Part of a small language model's weights.
Size: 8 layers, MLP 1280 GELU.
Training: 445M tokens, 3394 steps.
Each number is 500 + 40 x the weight over its row's rms, rounded and kept within 0 to 999. Layers, rows and columns count from 0. Numbers have three digits each. The size before them is the row's rms in percent of the matrix's.

# layer 5 MLP down (transposed), 1280x256, rms 0.0516, rows 803-909, columns 192-255
110:507484512545518539521465528489518455456522526525562485427455475515541527477492494452562484599455403591529534479483540488443541517569488493510503499508465524500522493518582476524566529511518442
094:516519493472551473546478419479525450406546455424514465476463459568464507545496461455482463518520508445493512471464509484489418558471510510482527488502513486516447555482457581465468513522505480
094:448510487510468525516461480478554452493501468613474482477453528507512467517478490524481581449524493534497459478489505459533442447457504521456603506488513573527491439469530472408497397470547590
103:505529561452520569496533541494519498478499558480523518501479471517429541505515551580536489563505519467491533504481443534499516553568503559543555446483564518435500472500581493521531431489511483
090:435442498463509530497486516474490558523565535474491534442616461481567490521562471460550565506489460572412528532514546524530499516499534501573534476481544533543478522475572471453446503478461483
101:511503449505493539510547529467487499445459518518535424515449480449484523427492491469415459497464502521568528503498514512553546539550511493525487575478475437478445470521415511481470485442497523
109:522412527500506491474537510534575510482508549468476480484580579453487523451452445506470416406502521535483493512502489499497492471487560495546524479519530522539486548504425563406557522518560557
097:592531569534509486545455505555519506483393480485477536500521508476462561511485533529499475529538504529489446483521450552464488476508513462497447482486522554494457562463513492511529458488467477
100:583466514446518452544490453484514534478553514490537545521490451488498538488472424545471531457533518542524435507503461547564468548526553406502530463424425469475547539510588460418436461505430509
098:499442483535519494521510525439509500410470429497464481448576559469471462470571514528484527517484527514521484522512483429504496520463540497488512478458479558481480426478580576536479561501597577
090:459517503481560513446473442508496424514503484566471521478542477516493509454448482433478522490468509451468539454444531512535414439529450530491512554546442548512475556417553505523479534506451524
085:506542457460460565514506471503484537435505488485541476409437512565491470455463472485512457399461570481455528519465496493533440476455533476532509439531486413483504511550546508549531531575451444
081:546520523573470520516508435504534561610423533518486578505499509516483480489488520553517555484515470555502573434504463545500424516485493520457541548529482507535512463553510468483525511467478473
097:463575509571562568373434488466445509508517510491472553524517523498533473446479503568497466515431501463533562543474554514494498512491493458471511556497464565465452544420464612538470527462437509
103:496554497490561447515493496539485499506502443500474515570425532436526548501498539516541492431510491537577539516464486551531527453476475552458453471474491479495537490520487454508514478518542486
093:518490566495509513535580568488513479535431498499490518520533405431496462524523521479503500458529496459601510503548491504486473450603485550461474529458535554510479537480416538498452461470543526
107:512543495535513516505497523487470519539516531536500493534486520454492455510548471515579428531530442492567499475466549539496552549532533518523489452436487488418448601500522458470516527431503502
112:496502588489486503473491555401508491554469479551496486548526461494489531507434541499520490457466418474531432464588496431469528558432530440524521445449496526475493467572551464399559479507545530
106:445560493510562569558385528494501429547509455559448509452504489518511499518477458432534517503437584516502498508525532473497467534473470459465439555530489449435492469537542491492555514408468539
093:453409556477524505484473474502539517571475539516489600569476466495492448480476498514477530504513521547542461581578461536455534481546486484494534525451507528459506472521509477547508572561473486
093:580503519503532576515464463486457548554437544528523529540537598520483548467469501424485557468488469570463489473536489480440446506479487481534475496587464508415513480426502460494534498531502475
090:482478480477466520414494501564521536452528499473466431459529538502565539459414545523496458490533547465452455583488528504499560477565477513489514530553559477453453468510537505560504456531546491
096:493516437449552480566531571471462495503481504570478522472511516497468508565436456491471485468558473493572444555482481468423554495528513423465462527457505535535449447467488540555457528530517486
099:457467463516481497442466502456519478502464484545526543461449536468521484547468476478553486534496507488513489510464477535453500479486480454528490493471552539469463460557470502612480581497458509
101:441491557495545492498485583593500527451444497519452571573489457498521472525419529472494472526491513516460571513577529487481476558519532497568498475423561459519463597534554528502592491591588447
095:497514501425412549470510535513499508462539581438522480558519497555486525540442448481481434454477562488471437510625516484500499443449455442455484502519508440409448497483512502414452471469438483
098:521491503518482507529480522476492529531473493513496499422409547537454529563493467503430575492538505502451439554568487544549471532510475519514444541452507564555464515479584489571431478485457515
104:537523486456482490511470518551493490523561453459546545479515483487486429479511517452531483448466478525518483563473498472450545417478507503521500445493481499434489470509448524517527443508474511
100:443510494471497474487394494526514418527515638495513491517515462512506544512544423481499454448507489473541487532482512462473482507507465508548534511515468475426477529412541492558570527504436490
100:514532438484430552481537452463528467489475517570534544518486540521598508495486455532439516509487451506463503484490505479494478457474431477542513542428537535534559495545467355542450549483468465
100:596498466449530482539440437538518502502557483547418528504466544534490450551463455515533526495543502476484530521526439459409504531552544479570483442512473482591494546524460490468497500487505436
109:481484525543568551517533560512497460552513466513559510505518498570479470494506483454475527542473576522471517406453505533457481395508519525517485511544395450513549485534440472513456509510487493
103:408566552461540478510493485588524473544506487513532482418515541503490496514510544463484478507495488492498532542515605536438545555483451508413475575467530488508444428535566541527455470523528493
105:506528549548466435477414474494589486518504419536453514489484507559499458524508538461511433541455521480451498578497515505478545458528468452560536511507594468493545469489537457575517474469499548
106:426569467482507542485509545574534538496583497447498576444508536476537449503517489559605537504471551528503485513512528485494520529467483499478435473549524479435583487521478511442443548505504474
102:476488520466516471512493531574471493456522527504549591481489471482494554539540433458456483522544413484536449598545497538493501530578507477490597531530526497589458526494488496524503576518448499
101:478493486447465446509494537513454553481484540451516479533492450484508511550488573470515482535467458490467504420481550520502526567570520518528470462445517546578534485501503482523471592610488481
099:515481542479439535473535493570479483523489466504474474567450566480524476500428508418442484540450517407487464475470454519406503468515471462509481506545446518520526505494487492612426529504526536
091:573493499470454537475496465523459592533539478542402495442533483475549456438465505457548572448495515465480483522563519510485493520412537554518504414511489474508492475536461444505514454502452528
104:472527465455493422446560438476496487472450520488508459502513526467497517539546490510487475473509557465524499500464554538462511471560504494565496571521550503522481518539435524548457479484470502
098:411505433431521523505452508496452505491464513429566497501482489420509512470449527504532474454479455518519474527534402522446575552556522499470467498506488510420443474513441500534463478543432513
103:551483566466442533521477458472489508491504427562526542495587461501469444466482515500458465485572457418491504610432481560442583538428503536487524521481509575527495551451535574471547466481487505
100:463526509496493491521446557463504515430562521478482464514516433507494518570512496470509482456507520554572532452517541521444510510505454440503494498515498506489554440510525524619544505558436528
100:564519519511490558487511446436534549506565539524585454483503482523547501469525558548573528475497469527494500428572481495532461474524514480488553518479464557534527513532516509503539530482469503
095:527544507484467529469519468478535488470574523460453476469522536476501404435424477588562526498497490617480455499497527418497514476487430498501450525381520455524526501497529470495386498529517520
099:544481492496470514429458473543461546468485532534472492489500627482522528477489498511526463465479482397518565452467496548573440512491473474495509504544507493544430441483489508543478355505585515
090:438524516538474531527484460489497531446483484523549481602501486483450405498535503485445460558471471529523529473484500496472483540461518520482508431472499473426505532520514559531487490498481572
098:494568526507450530557469522439589547535519446532468541513565491445457473557485501464478483479539511561486501505488505467549455469489567427494547521513481534517527553555469563533477449512474465
101:547530483552442476387521511478552587507484526577476471478462477526456498501451528572515569515530476519476528488496501449569507546553482431505490493465491495498542504475482473500555571444466532
107:523499520527481411536541552496595444472471460458491504581500484529489435488521456483471441522409553500587486511497498418493539501524530463458478483505528504510486522482538527495530510478549384
100:522411502546417497463501493488422539526539514463481503498524506473530460520495467511522472498521579495453477573499500483433451494500488533522459432453539488565491499414539578505527509543520416
109:480535465417487525567551497512559479556491454471580490506562488470461551532465535508421509529428515565489530509574526449505488469481516499414494494562535496452453448476502528545534456482512516
107:469486431465408515558533452498469466424480609530512454604432513558468548430484498534469470476466458466532489479474460520466506555577460469523468497500443491563499477442487514492503516455478544
102:490506566581498561516568486508519484503458512486593534559458411551471496479453523481411439467446492539584560430523503488512456525484537481493487511578507485452440487485510572465420461496513468
090:543467465497503526429506458570537430481488462475477451448506454541525489417490523508507516496537546473463519487591500521504521459491490571562503556543458451515478476609563494482473433450480421
102:516513524503517460496481472559494442472491560528452424389478519510477467530499487513516509505479453498539475495487474552464488580484483525444514468503465531508539491504564504504456520460499523
096:544522439501493484514584549522504580482467529530506447531547565460484564534444469463509480489520439496483456503534461510492528535441528518489533483486467552498416516542541425457476525474467520
102:435499533558479546455511524483567516478481507494551431493473505533534446471495461569481526506529515545529577473409517498548515487506462436528476533469512602534493562471494486462520533514467499
093:535520489438530531442523461527477469549507511491514506452462448471504470520476454455521524452556505518479566548534558592565477450531448456508487437502544534547499455509451496487493497480521482
096:608546491472561496482485544537497519564513606536505501501563506475500519479569544487480479504501497554560523555513474491456564462475558508511424519444520536550573537534555469500490571501465516
094:499489611462461475428551493543479493475484509488509487518537584472472541556526485529486385535540565400434476508518506456433509448455457467505480496559434492493517485463517545508474439432504493
084:460523507445489513533563543501455468530567473460518547487485460504509483481515476467476527526451531483425501430443510522491544493389527527505468532477429513514488531508522517477538519500470462
106:539437517502532516487487549562503467493413476525451532526522530485501525558477552501607528532409522447536522545526594470537487517435525463540524467448473538429559540505509470500551502565554484
100:419441437499468495462496483479494539489463467523514479456459436432483516555432504499464469497516545486522490580486581524448488441394574555544536546526521477486532452457525540445479606462403457
103:507518509453477458543477489500511490538588512360452483510484546554548531568519474523486548504503486460486427519526504485480530542481512516494492557534521534466527409488475498561472492578508463
095:515490457440545478439477503575525513527547491532448447479550522532473499496514466526613509525533446503506496533503559446531560440438489542406475475478509478585496435511556487476418515460502473
089:514502429513444479566491467498447523441525481502520539480483459465526521528488513475495491581484498462561459466455548501468491491533442544525547566519462467478510593583545504577486463519474586
094:397499483499513488445505477493559573490549490518479482586522504494568496485483420530494504464437457497484496520550468479533490514488464488479532483519545563498573501477441417471441494483475522
091:448498464511511592538441456493501437435521522423544533490497481546518447526517530475524556512594549557436503491508477506503480540447438521426482528499445455522519477462437492468498584477458492
098:558536530537438482464541506490488443496448551457444448470499532464552460550528416487517602437517493489484450487528534569537468450499526520509549512505466505550474547517496486497496510453505482
099:420562463496554486516487520528483514550562447461542516477487448502503503515530462440486473527503527552549533512556489523458526496489496515541471523545516573476532492542481512506519447486432532
099:486514544523519521498497546472488481384455549554529498530515528537504486532504473532503525483500443415540482440520460542538487494518456512534422496435480433526540546450515624513585480523481441
099:483528561471555478522468445425485464498461472414452481530486500511598425488446585546520513536518479470532403456554449488537578539504506533548496530474434584507497509510468528420553507553481508
108:512480487486451518498454482466490503413455449529408479568503577539553469468536413522519533587461455457410502536470543501499523490451494463521454526558487480505507493450529527470486475465481453
084:455417480445494596541545470541496392476456486528524536550491502491482501484516541456568545515455519552526439412548524425475447492456533445488475518500485489551518462470490491518480484557474522
098:588552574499498539486506511512497438526473464449478525509544475476394472519512572494505531604541498602491545526536443489497449528549454448500483422482488499526534552526491523495546482516491478
102:541438510549500421486536500468444424497521504584420504477531499506483519475479471526594497452582561484567474474438507513503516456523410465556486599467538510503509485456463477528521485530467524
106:449466535491503396439494560449518496535563471581502476437447469473526498456507503538604541546461497514500441514546498481514504460456511489565462508506443452502489533502490537498430457483534497
106:388581559486569482462481501478557527530469536477483464493517539500474381505475488485440480444452575480481482429470557492550556476504569456528517453559480538472456489500472538523431524497483515
097:482495524523448503449443490556559517549512470466443492525524450591526468485568525464450447550493478483479570521535467470494487491555500463545525481494525578450497524578538556556594433478539539
097:502474575544528478468542477476506505522509550510512458556490485473457501497471498466523484434491573443472575408543420568537450463403541583529500533493470518464578500422526478495541480426577546
090:468452466450498522485516505459508493451485526548505499444495460510420521448544443467437466517506464505445456531472517456489526520459525525445394565445526442495431468507464493435514555498496467
103:427510397468446566492489516465514524557546515430536486582491576452479505503584512527473412550522489507599499480507490525485454459524494484516538493521476465436481486514500504472489468516447526
105:473526467471564526451490505470545535520493554451483504468503526476523497510481486475434475475551493456491494465439456505516527442485584550412522557519426445437521525534537544468553467463472510
101:433482510518457535522538513484500431500460451486440500515485471509482502451408445484537549487465553490526632497520459506513440470498464471481509438538606515534529512451572596545527523519411449
105:498586524476478519505492477492561497525516504494459543481504482482501504529477468535511458433470419447494503476493476484525519443451473504487539519433462519541492477573504505535487499529527523
103:486507464498541480466522548516561525537554488484533474490441554505549435471451531484495511542462539543533480511529557519586540493461498445500525492497419523558580488488407557480534602534452512
088:453503495446545470444519474479524458426512496551472478493428525433495518553501425454501473474538570447512469501425433427452521533497435520531465553525509510487479519502472501532467468557478514
092:441477499551456526491506492503512498463512507421513515528520495545387568557526499472508427522522449544496521494502561535505482516442499521537483516486435464426552515463518488495433479494459436
091:458528446450490494533492421480464461484440563541459510470512485519499509592581459516476534505487492428456465533458518542499539464509454480522531538473397431490565575466496545472489468479505517
102:494491519515503478549527483511502476533469475557511573522451570561592527456471488456518504506522494504502413476486501454583464486491528500443555457499488520499540525487511506548485416449511527
110:479512495488510482501566467499530498464455494551478453512471490503473530530575445547501449529456534503483532514439487422432463408514467547476464471511375508440495572539471444455526556453487492
100:521506456521485476541455493484510469536485450524474463508612562474471596471473505548504542484552464464511479508520458544508445571512493517394530523549423429466554503535494480518483567483502443
094:474495498504535519509438499473562485471525516474456470481506462518519528415528442567485438522460474521512585511515546456431563496569518489487489461455539423469556545480502526531448521454475525
099:521494538507485474514473499426491533432477501482489474515509495449514538536405464496452488503471454602509571523450554574526555490435603554472403500552483532463488510430474518501492527434512456
100:498454536473508479467464429510524503549548586484455463600496537490465503583502532516524473453514523557528475541513507594528436481514556563571417532572520519538446448485492490502519521514492478
097:563511530531507474524493548491535504467503525517517508463496581495478549513468532509466508586504505479549524565514472505522536524431542523504491425592545476570515565468472565542527589449458528
098:545423413520488500549450479509447524584455551485526519476499525494464481506454488507531446434534502483525569542533502490499469450516435488475511543439500568462516459527450467485530534489471491
110:531450533483501544555472532483520522556511515468559529468510507516523432524563520426475501464465516511509528488535514485567477517390550535503507515500510515535540491399555503500510598531506606
099:420512532473454473474529477432473499449565531491465529505494579507505523507458531490422535527440470493490492518576500467518539489534454547520529467496498535560586488482531500460451404512546468
099:506526504466562501510528526484442417565469536508487500494535477511537466545496497462554468524531492440496565462498473530445570547486524434440547441536491520438487483515480455506517468503537478
102:473487485412425515494534497462501398580543478533597554415514527498521525536545471585482487477546510540475509600587526557511511487510429478490479537519535567475452522509515522521445486479503504
109:549445505496564500506507502517506512488491487413493500458457538481448477547530520504443398460520491464510527512476488519503600524545490514524474513463539536491488543566445536452539464478587519
099:468499584530449518475545430579569530466565548490542511455537513556499539493554560406538441509459460443479459466523479447497577516486535548459469517501524480479465456511495529464478529482504560
102:521441456483491444477510491524479479556433445530494461496452551499469542541478491509479517504544475476569497422523479514469471496441508461459469560565597530454544487525536461528557447469526494
099:566514494517537447464454541522473546397530503498458603465500521455457534519501490474543508495477510494595514549479501588504492562466551492473507483462460423476467464527473539537533487494556557
103:426566515488509516563410546540480493501511569527460507580495516450509516444565511526509505508522533473482557506533577459480527475489501526499512542409515480489500528509511506524499517467559402
# layer 5 MLP up, 1280x256, rms 0.0514, rows 804-910, columns 192-255
091:527543506533550491426533571536480457442508499551504493504595457405512465498508389533454571480617462491476475463412497542498505469514499504572484474561580501460598521553476510531460519568524547
099:554530549465472456510465532546530590558499508484531489533556504550484481455566542511435441513430525488484504535506544475421545483514517444469471528475529423503462483510442517497514457444558409
097:464535542492446447455479440526445495531502518500543493493448539605413547399550523461519563453521491471399527526486457450479480473479466460537458450475463530445549501486468510452480536477551431
086:523515503487479437568511554536509486452452487523534426571433421549391506499502500464434516563471539439475451505499476478490497532578537572513442486511552528497522482499504424451472505546548433
104:396566522474537446511512514511468507457523483556496488456487506515540472544446516607519483519520497528551577476527526466501506499509489439548486409416554468590463505532481536460524486496413534
107:488457576546538530545492532531546485502529517438471499517525428481569548453513461494468494591457520547518489461443477483473478466525416515588498529495499533469502534481516547543455532464508429
101:446490475514414541468501556418482482509557486501471485477440535525483478501519500506498535477474490500523438494441565470510494511524528533555599531479456491599526543519516482515482567476532506
096:478511482555485547485522491488542537521560508548494448509507524518469554470453512468572480472493500497425585545531481504474538489432430636588463449598510474485493399571459546465535520435513515
094:533515510455465459492530465562457528510519487523472479563465510537450493541465544522454410428550537544518532513560593511490473484610478510528505506481502447515433534508496515441441484505551542
105:558472456535457502480525538454477523578506562490430460540448538551582482423495450565573481510532430471453500458484528508509512533498505506467448505451534447485547433400547479543461478445478498
092:453506507493542407536505524467523531499532474591533565530526525523481573502545547534488507496549424530510442517526468488432513530486462493511508561445563523487467510499511507437522515483521566
095:460528479501495431503437571512516493431540475462543479518465497495451582465490409423504513510452497518471504559466500508456498524515532483499468519535556451531553587470453582421436503429589466
099:507476516438477526507540451503530489481439424527514478556512483456517572486549479397515547524548489528503428467529537544451511498526547590493445546483523489524468439482416535490486463518452528
102:498514437501496495470571493494510524516538445526484501497488480507553438494464488479432500482474466452479499534538493503472470509476508479573455472489433479537515409511474550565472543481491441
089:478483558475499516497452473475545520501503539519481528527434482551510503549535444493504437534491472504425444502407590473436472528441513592510534520519516456468525475496531413499438554528459509
111:423618557457554474488484494423530480555451512427459522542499483506562431531472520582460511458544507437470438439477486518554471494509531466526501499465539489404541466475517465572543512511496534
103:468477502488532524481549469505412489500471457535461526444554522450475500474512490525538569489534466445476535489410525504499426464490492488511558482532450439458544472522551442475387569526473460
109:521560496498518559445444497467520504463508526527498461501547511502544568508380517499528599557489514463490557433557539509442474569461495532486532482507531501485438465506553533488498509506481491
098:472497484506476487563496515551449497464525467478543438371535579495499545535503483503583476491543356454519487495492531453412446471535483553505558530578493445536487484497424521494435452474534508
100:494505415486510511514501527563492489565507429527433517546454486507410491420485474468501476495547454550491485529480480478505484539559587560411508454549496474511514484565510521549431569418561572
088:535523548486595530585552524542490511506514397508486470504435521513512498467469517501480583481459471559468506493425459549569399528440432482547532419534534486483528583453454499479498518442426528
102:485554546466586472480457490476512526510645464524486512503445548458504453487426515431454486510499488514503492533513523527557463412540514471487522548475567525442496511500511485520513557443538544
103:535551549476484508515493492528498480528548458498496530510513517527487470429468552518477504475507560487533531517416511521495475477558451440550497478551550556527516562505476538471566449481469631
098:502530504591472441555482444494490495443510488445511484517487483518405533512534481501509512479520500555487444445470520468528517453482493448503501485461527509551472430468422473462452480461474510
099:542539524574470516529486516487503502539489537563491526498525522508461536480488588566506449596426472449436568504455513479517514514489518528483470473503535502553476565516505484536488493515521483
094:476592467469524553445535475457556561515494505494548582544534498458520539540468581556480428562552452554514490511467540503480462547439542564506492503431535474474445475470524486495452509517582536
099:494583464510486475529467452522553519514485480511560459493549451417551511546484424544515528447478557554465470538479522539452494504503440527546472441542577513494542414492391478528528483524510523
100:504416500565560503495548559508500523561448425503489380568457505454575451476574492454507526519555450489512540479486414510487508471461517460510410450463539546489499555494592550555579503557514487
104:554543458510494490528540507504546505624509415508507519524533483557471516506526472532495498446499458460470515461454447496581505499491624523490477475544494514436543469464511524443462648486543522
105:502538501489507486505534473545433454574473513492517516535462455519427472445516497570528459462485548496546534461510582523602462518512514503549462492460510531532509458545457501459508555511473554
107:523512580510484481527569473525457545486496582504460418539494428550533513492469444523484478476492481521498464511443470520466523484505435447487545520452476552494451543568469513524478450525502563
101:540514480475450538524552441533530500434538523482465507524538473443447511504477492480497479518524469551558506488508462470549488472441554449532577435469547447570492531526547509521519433491613459
103:517539507539527454484506462517449535550502446553455487453542542481492589456421456491569472507549539512478504502480509512550469440502544486527541491549484479555472525415519449507464465529494509
105:532460561570499424533480532499488497537467552482450526515461468457457518516445592531480498464542545562572550448499438480494435460485468527545508480491458462502545516616508513515400456500484512
099:507532585572491527521483468518484464503551495531474497539600456470462421477470533543463620510470568533509470498485416420504499491503519578464501527476477536486518469581550443512520554445572501
097:532544490572442624476584465514538521410550442495440451509530477557548530561472501473483527513509472572507510498477457465506484495472514482440437500509543489528611589493477540539509448440495478
099:532462523510477554491471495526492553563503494436503518554503488451568514500533556553504497520505490497465551475450470441511465513501492487565567492509444471490468457501526492472465456497415455
094:522451525517500498560498519449559524564546469533548499558472507512475552458498545534452418513446412521508512431513517522487521521528427593495416510557525505496530490496534521436497583458485559
103:439513416491453530463485514493512512591532499522487535474514466532538520458483471575495479452489475504500545570469478526459551497427508443620469491556491478473491489520456485439478511536520436
099:434432567554436566447523474453516516501516522507449530425471540480489455416539471562554521461562473483469513472497475465489499517464556467534553488489513452574536442496461547559472462439489430
100:485507508437530514535506457506496541458513482490488463486467494544558566490501455545476525454528550448552425534479519556552475497468482479459531539483544472433508455497527546400514512435480474
099:480525522465546518462519512519533509539563459539526513487415443493532460471496590524547603598469482551497455483592463449504497465480473536483571492455501488460519509451530497478441495446500440
100:468521474457510496530513475565420529524512471464507517518494445501535543567492539534490493493439512472467435508520409522567528511478471525505477520429521478474488575480585539469482448466472510
095:463563453433534422490435539444509541448539536460553541501520498492499525549539554505466500465509539539508541451467433534473477511473494452502501537479489499531521520565466471500528455532531502
095:564563448589503487496528542518495498442507435453549453495556436487513504558526543471565475496568453525430448488486430465443468578460498583430509509468540468485508528472459463523475510452527461
091:488490504496503434459513519518552525521545555493470499529481467535518521466458434531493551458483529507509487467537533450527439554445541548521509497471452554571481491531435460426453522481532524
096:548489530523478541573490459471521438467452493472538537492491470504468603461517499513480530481491541595554560453431493508498498465523476573482460500553491451535500490511504528510521508522482416
103:525577489517484557502457499489537548539480481511528491517476472511478493525476568565422437436476387597522536549546517479484423468460484494480461514489568513474527482461570486520459504468439484
105:462519518541501513566482490499491506518501537482519486507535494516514603463460556502501514504364594526534488503470470462570517480539424563510472513498584432540454481485472450540453463493482580
099:481562529553571437523455498465540482492555557489456481427449531551431466460513558512549493528459537562547548434526496559466485518488565495554494528428485462425466458512515489467460451447493550
107:521501517445474479525455485498487471438581532461494538502475496562471555526509579484456490487496506642494441485433549441494450519514522483500522425501526452474521538455487524516464488481494540
102:509524492572459451530506512495552583460489500563479500480532494453492451510544501377450491548512505514512465526453511495416523457507529570491491468517528442471524514523510503512521491451517507
103:488507490459443482540481527557579493523480456534519500528486529531478550482506486490500500489530557516464574480497474466477424528501449521524508529500546495447460473492500446461564462464448507
094:511529563478557581485458508472510530557521578513482499449471444519470514558536498499526485470470471518466471532430504506565585537499465516511518535483485481419545621465558516491433489486483525
102:499510524426535434510462519439488485476559524481520506516556588507404518497455528476451434523491477474511519536526515474485528565493552432552523489531567484526478491520435545511422503463442447
096:480487510508501456535454468523567510498486516486504454558466467525516501517502432467506509528441533508541508549421526508452455441485494516554421561540480467478560520463558423532471453426542508
128:444506517479513532543473575445547494465532547508581460448516472511517507438537545495440469426399555554478500516485528489446496500462528511535557552415570514542539551482509487498486527523501471
088:515505477526455568496553438470502443446460432508505551503521483540559489478535437475527438508542510479544497540468556499457411482509520475501417504492523488454514530519557527536439557544495486
096:499492572486473567445522429486506479411514492540558477529510557523495506459511514516510505446460512475462485468514459504541489368452494474526519500484492463493485580445592520527431515564523465
105:455470462526602564560407485527577522539520504494486479520503476481534485396485557491511540555470533492499468469499465518503427483487510501499444477502563484587532471450508473435484512621482510
087:527492531519587496497454506517440533488484454491486446521542459492438535480491490506493512492564472477538548544580404465501454508553534483500481455469430527476542532450463530501449564464459501
103:517518428415492522480410485564525581490470537530466533441505467526484545508511521546468463412525499531458468484473458496521441545591532527536470485459524508493535493469511497413580419522525470
101:526524453551520469506438462503494488495480482481505469551495523541478484542513518577494516554520526512526518512482543569526462514534493546518496470485478527509469535526505414466456495457526538
104:492481518438548474507568536534553487513468468508538454511470433445475424495577516514472516476491568477469594482525473509490446534440506492529499513524526491497492535512536551516461489520487505
097:520498542569484542588547445527513505516476466495588494460485550508543522537531491476528466457592527428517473493580467569475476553490510551512530477533536434488446490469500491502530500386558534
093:475517541544556481502577557484522518496464537460461477525566535543526495392523462496563458482470460518439443540553450438498508504448487562549417467446548440527534505479477495434494504479504466
098:489482532412468475484529466477445480511582468468514433442568471478479456535476527558492528447539594472434530517459435485463476492504446459471512479560563482507500495542526547534548480507551459
092:509514467504517442498496574490546545553461507483539481459494418543498434521554524537483469479492516471497558544516506470572481516502499492605466502475502520494460500506531526515536459481513499
094:477490523499493458598473514594573501502569516514451470468524506492469532544555465509469467559502547534452522544420424426488440566510509445478443487462543485499503482513530521534529446545493517
099:514547379502474489520548499516511502454564489453455477515479543481544504526495502535482508497461427543491511476466507565499483465524478487496523532580447476558510473448562451425519529504465525
102:492597513424462514553445508533506526474508461492472466593536510454578568543492471475518558513483497513557498567413421498492487479410484448491545432492547498485457514485523464506429430498480508
101:505481455437546509557509481507505496518541488480511575469558518491515510495461417425531476448457499583481473556525507534433476485516451544512496521493500507401571575545483440402451411525502476
104:465467536519582484527526469626545453492489513492533486479483526522562501504507493485572465462493471500515497481489496477480434485465475453459513524516488497512422486517543475500450394423527436
086:532480457469548423496463514490502569485524548536484476464505443506490554540542515503502475467529486590439474459503434604514571515575481526543479518450558456455512445468490491511485450508564513
101:436495562529422531475445505511388546485593548502484505497565427505488501518500567503441442495482569510468533528538452528555467478534479537465568498474526498433497485480462580486436505476458483
103:475485454426530516478519497510564576479541515517478512422448509448557531487490522536489499523516504539427549536479564547481492444450556541436484498503580462496483531583526516444450505541551493
106:535530474488496503514509461527499478495509482525464423541471528522492420477456462511457478502484566520560499514550544519531542548491422544530545455496532503465496487519465523486499461477531523
107:501545493530530551534523519515498563509492461492555513469508567413500503475531565472448478415524460498471507507546516534477466483453514441448505509460463491518493499496442520480510556485502502
099:531518552554514521535501487519466495463530471578540467508535558492484521493506497476512495423556474533476484578405541480472480518481513444502460597511564478562488606516488466419462419496471544
099:504535518502481524522479518509499502546422505502488535477508528494423509489552429461489532564504523472541535522506583528506487541479502526505460556496530488524464495482510482506562539502497535
094:392501513476490497415483599510521538471480515513529527497518519495477459493460473524506514549487508487545479466548504551498416523570436527537421520506501479441574510535517495594537487463462511
105:446493553511536436556478521523492641473433538514528456504424466480472498433509402494490511540530501501506545518521489525511489574478464451490437482520460471476549508561524464536490555495515541
101:477561555454447478489473511454447480491455508543498473485498473487488509508522463457511548495480472468457503552597508521471523468518521529490546383515536463493516493565552478485432519446559516
105:486526565456418509522549505537579527504462549605482525470493435504507472508423482529532534455504470551445481544539457542514524499508441529462498543522475486495486423511464455429492538484508461
099:458510429509429490468516556555516521562497539528576532537499483580493484562494475499476517489491508544424556455506535539470530525489483455503457441500506526468358476496532527544530493548515515
097:512479507478513467485490424501469585503435519490499553519510495482562520539509555525492562529515487519435415503518436540508472496500493483535512495572465456504513440538496496423476539414453563
090:444493534514486542487447466491483517543469503466555460469564518488481575522428535548544426481493448534504527485525587534451447467537513448503443403421529442495542489407546511513537520459547542
090:506516450504477478456444503549493586500519562488546492558566467535531504544497396420535446558460506467551457486479572507467448546526518495470569504514527468500488426505423543519528476530539504
095:531524508508532528524595485575521492531516476485450499572500480493459496467508509483539473438525494559496531578511503504487472479564447495511479514509524536509427499440503518496470541550500440
101:526479503473471470481467503500558537499516443521502460510383537527417560534468529477522454489510614549445513414565554491524473487532470522504455529522504477529538508522497537496445452496535483
103:565518453515544526475502447581521567499557471536481448505474511419502508526537522478478489489504503578499541447496494474469436477508490477491539512534489458441459484486468513529509585467481489
098:522492530453510448520473488441496490517486461480503501544427568408474526518609536507554582485468516516481412479527524536456501556464549469471545531499521485471533550494531518502528457509549485
097:492448432531449548457472477489449527511539517503571496496530503519516485521499448472523516489541487497364523524579471559537489514528524447482524520487581486515532516495512494465488577543562564
099:506530457525445527503483535569464538492491494521563486525432439490479501522528545498475497466558524489531459459431476506490436523485493446595466502477509477506496523484470497525440450478428493
097:546594496513474475461418484466497461510493507560456551525482507501452457508405476437507417465523470564549452503483491429471461508528549468553522491510503522450457554526538532553551520509520547
094:526453556466541489417508487555491531490475537483486511539517505522459515522513541571479463469565407449426466513578427561529461510494503548475450506410540535487547548489543508495518570477498464
111:481547459504554489499506452489485498487565540533441497429513496515530483542446529511465515456474432521474482536548509591572484550502527430482470449472504495504540469482465423446470593488555458
104:472456460509488535476456518485466458497501539539520574509496474483463540436464461515522483518486519582553518494478528551466461433493428494529546492420498516449440554554470463488507513465547486
094:483473518466529455564406504459540448471487470468490399486485497587527469418530503521466511492510527451513449508556548587538479509455509458466555487518462488477478494504459516471573547552500479
106:542490480522427534480526482462481537463517541484539452495561458501439501521357524532459583464453498462528490388560493449530465585473550516496445524500489488494460465523577525481488520463531525
099:521510540499369493541550481460528561523473512528562543511426458541488486500549484565610537512452431510476496496476560500434524565544492479558417500512537478493453431481432419462479523529521492
104:534561577497505536467534515549545488523514487459490506525606466456454535511527613515416509534528506525449453458472487510489485538549557426537481516501559473490462531530486508535506527513576548
100:456470455468496568464465427535539521467485489523492433530413562584503483450464411508419510521492542509479567525464461521554523541447419457508497548491530515488545394518574476525532524507490505
101:590491493499429553504498532409491517473498603505461503481470573519507464430529527565487508530555581456502466518528501462491429506467509542470578534537548478487469462451474529509519437540456442
103:500537477527427529483541544475512527465502526508490485508443462534482477499445517531450426491516523482500540479463473500479485505523597509511517542460445468543536520519475542476485579596511541
102:445501521474455505511463535531431491567474485526522530519439449484511430463473412555449489514572534460447559505552452476506521504520540507430439543499497457509543526478447486471501542472516550
100:566507523469439468484502465502482488459506410413467499454585507443501465440452498401524429479490518573470493561502460497577538528475478543483551520500545411502482500509473554558512591519458525